Each number is 500 + 25 x the weight over its row's rms, rounded and kept within 0 to 999. Layers, rows and columns count from 0. Numbers have three digits each. The size before them is the row's rms in percent of the matrix's.

# layer 5 MLP down (transposed), 256x64, rms 0.135, rows 200-221, columns 0-63
092:536489530504504511536511558493538519490500518497495514479522506497515501522465486508445476447526549488510469450498500526478473458508520499490478499509501508529554473450507488499466501514521496
109:486522523444469483495511431507496506530449533515505485494493487507488484505529526536500484494501470498493551518451490509491470498487493477451524532521519530480507495494539516457527504457503508
072:486531552483545582499503536502543482500462493477493532495495487451505541531503491498497527510495535515501464480483520501492514529486496535506486527473510471461497517492477500502505528542489486
071:560466560487491517449530484493513501503478450534485541508519472514481495450500525482461510471500537463494495501487515460528532473522495498505480483482491521495478521510499481496535477481483495
106:512502482481466493515524516516515497524451507529523481465450520512479473540465517514507512491506513491489546484429484535481502462504497503552515491518542534495521481502499487464526503459498480
104:509489556509514458468528495522505471499481504574521525518459473481494509486504508491492486501521502516520479517509501442489535538519474487491527500500472519526481545524527534517524466517534481
093:488508476524512562525518518541514522525493465467500533498521516547531483498492535496504537499526508536495506451454515510486535451477486502523478509490520464458503487484503502477510482471502459
106:496444442526461493480495460475516502493521509491471508502513511536530464505492546507503499547521489519482507514468468485469484528545480520502461476504466457501537495487476482491475496472529511
075:491453552473499547475526536489533491478479457470502498505478525500537460449511496521509522478487492473499453469504494477526511460501517497552501514487504516498502510507551511529504528527497514
097:490456499474527536514450469464504472531513523507505496488528521477504538474480549478494493484502537516503534440524492520500467490532495541522494507533492490501560494514507480472523502494516531
104:533497488525477497523470460506473522482527521495509493486500537532499475516479495520505520488463456520469497482505499521502482493521448500487413505503469466477450464531476495494487469517496481
113:430510529521466515478497468487430524493487475510514494484507520533529486488434486476529494540525488484524512503473495478491487507481522511503497510512528500496519463513455464467530515502485523
089:501515527524474494504507485471502509492514475485485533478473504546488542504505478455510488484487489505496470517485537562496486468453535515541475480479570501482511480502494475536485530474472475
087:479493493460482483509563518506502521549513475485482497496495450499514477501485503504498498519486493477449491485527493512507466495508538446498472441482492519556471515524494540469485521527495473
079:539436517532474453537505430520492480503486508525484503512504513502477485538539507482471505475522508488495486503520506517491472528483451487508474511539458479528478542497474498486468489490509505
105:468475524471477546505478471523524516508504463521536475495522499517482498502483510437497543527512507522507495496492507530448507447490534561526475493512481476464505511521483479482516518527507522
087:481500490543447468463523480489504494460475495492493561504511472494466505496515545473490491514472525505469477525504497501494511518513494536515478498518553469473525449503527520456497518526537495
088:469515518501503524474507477494503540483502484496495474519525504500490541509473488506516468503505528477467541492487545556483456512526567511487521495484550548484538523488488475487528523483518525
110:522523552481547559514514514517490538527524499477493537508495526500483491470558509459507541506527492477480506531509521511542475450475506517506524490475510492503496505529513464472479488512471493
088:514509495479552486522479543513502447510498496487503516542465515444487509516488510488522516499501502486554489506492435454489514500502522508489476484518504456495458524518489528548522459488508495
107:500541499506492450508470483455491512492488538491491483532494478537514522501542483470449503512488497485513513510489463472493510491515506452464488473529413534498489495494531507502496459508490494
082:495490477522490506529474511517442529481530518475474469514512510517472496523492505562514477478500537551515459472503500545483495474511469516503529492560501493487489511506551494480461491484521502
# layer 5 MLP up, 256x64, rms 0.532, rows 201-221, columns 0-63
100:528526478509531519513497510477501569472539497519520515445507498475553519486481533523515470506487476516463500514531509494471527521494535499541539506509489533488524486489474487517468457495512529
090:503527498478473470443495494532502508530522511523489472478540482515534471492495495483463475444491509445536493533537509519513510513498556510500494486516509469472517483482474509529465461479475495
089:521500468490512481522485513536450517506514517486505453476521526511525482495480520524496542507500483505515480487531533496540480505478505495484496504487455509485512416539494497538534521498456457
104:504504456550522490484530490468464520442546508516512504508564524530514527482512494503501509492516477509493500460527514470545474473494507524493450533505489486486492492460462527495498518486493526
108:479464503471512458521496499498483478493503511477505489485540447539490545505484499572547527489485496479507545496540533521536520474471492513494487528469516506491462501470494483498483458499490511
092:507506471508487457430544509486452484513520492492488525476487469502547511515513501486507487499490533465483509537516494508522502439467496488462520480485508458517509461453505522520503469506496529
110:496506488480501493492438491520522468529488508488506486470519493520503507503498504494471459518537506440480513500531522490507516481481491510537464439517523549499476486507523519507556493538516448
082:496534499511482478470488497524471528494536481461459526518536510530481534500476480494490477486514527534522548536494523568530506486503517503453516499461510484456509470503464496501464497492484493
096:558510455506503510499497500503503544450490513519487524481520464489515467500469490553510487511527475511479501467474504499506519482456502525453502525497538554516469499493499482482496533505523444
096:479452502487517481501529545516474508475488495509501550474492476452502468508532495455470492514458525491530514501504538511478437463489505506534477485504516482501506500444482520478496524481494532
109:469539495483518473523545461468479527497478492509531481468479507480526512468482493508518512534500535488528516466533500499473517541514531528522470503495521536489488469456519485509453534482458516
094:508512490520508431479496524488484464520500514516494484461516522489515471532415513516505535519460522483517472520515549492492456457504502538502479513513501513523469489470496528495501513490492520
095:531471505484548497502498474549501474512479503550477528470490526555497496520566455462480490522493507508500507544488497498509503516509485505515536476505528483523524493498464557490527482499512516
091:504513504459505498488439520481500493488499493513493525506494482508496549474504495540492520502483485460549560512551540514500516468457526526483508472506532514508494463458519503482516531532467497
107:500524509518512555544480478479466468483532522521453442477484470483487513519532481523501508511493460498502487510479496493544492522559484506528509508466491505492494492445511508507516489457531484
093:468472504524516536481520475486506504517534470508480481512498510526482474535450465536476502532519492502530524489495511535526518506511458492519516528475424500472512487498468471503465531500454513
101:510478498513489507539483490493492488470496540521457492424538484519475528476515484482481526501476536492539466505495477483536546456498468505534490536506480480499511490505467542505515536517514510
105:512462493470493482524484529496478523504509537555472476477454469493516508529480503475490461487493530457493510475514528536481529516474501491457487511526514530502524520424515494520501521514526508
090:528456567510440527465544484474559503528498502477538491483485457473524516490545529521504492466474501485477482499499486470479501490483482476505505484485483491497489485481545492481516511507515490
104:482505494513466513529510536505538486493497462501540469438548493507460480502483499474520483494524503491497493499514519509505519541485501534538487492449517522510547508538492497492445500503523551
088:521488510499456497492474495503483516462456465492543527470483497502519514469526548493496453499502509518534500502526517561487536511470482484489470499469492484505514464497533483475515512451493448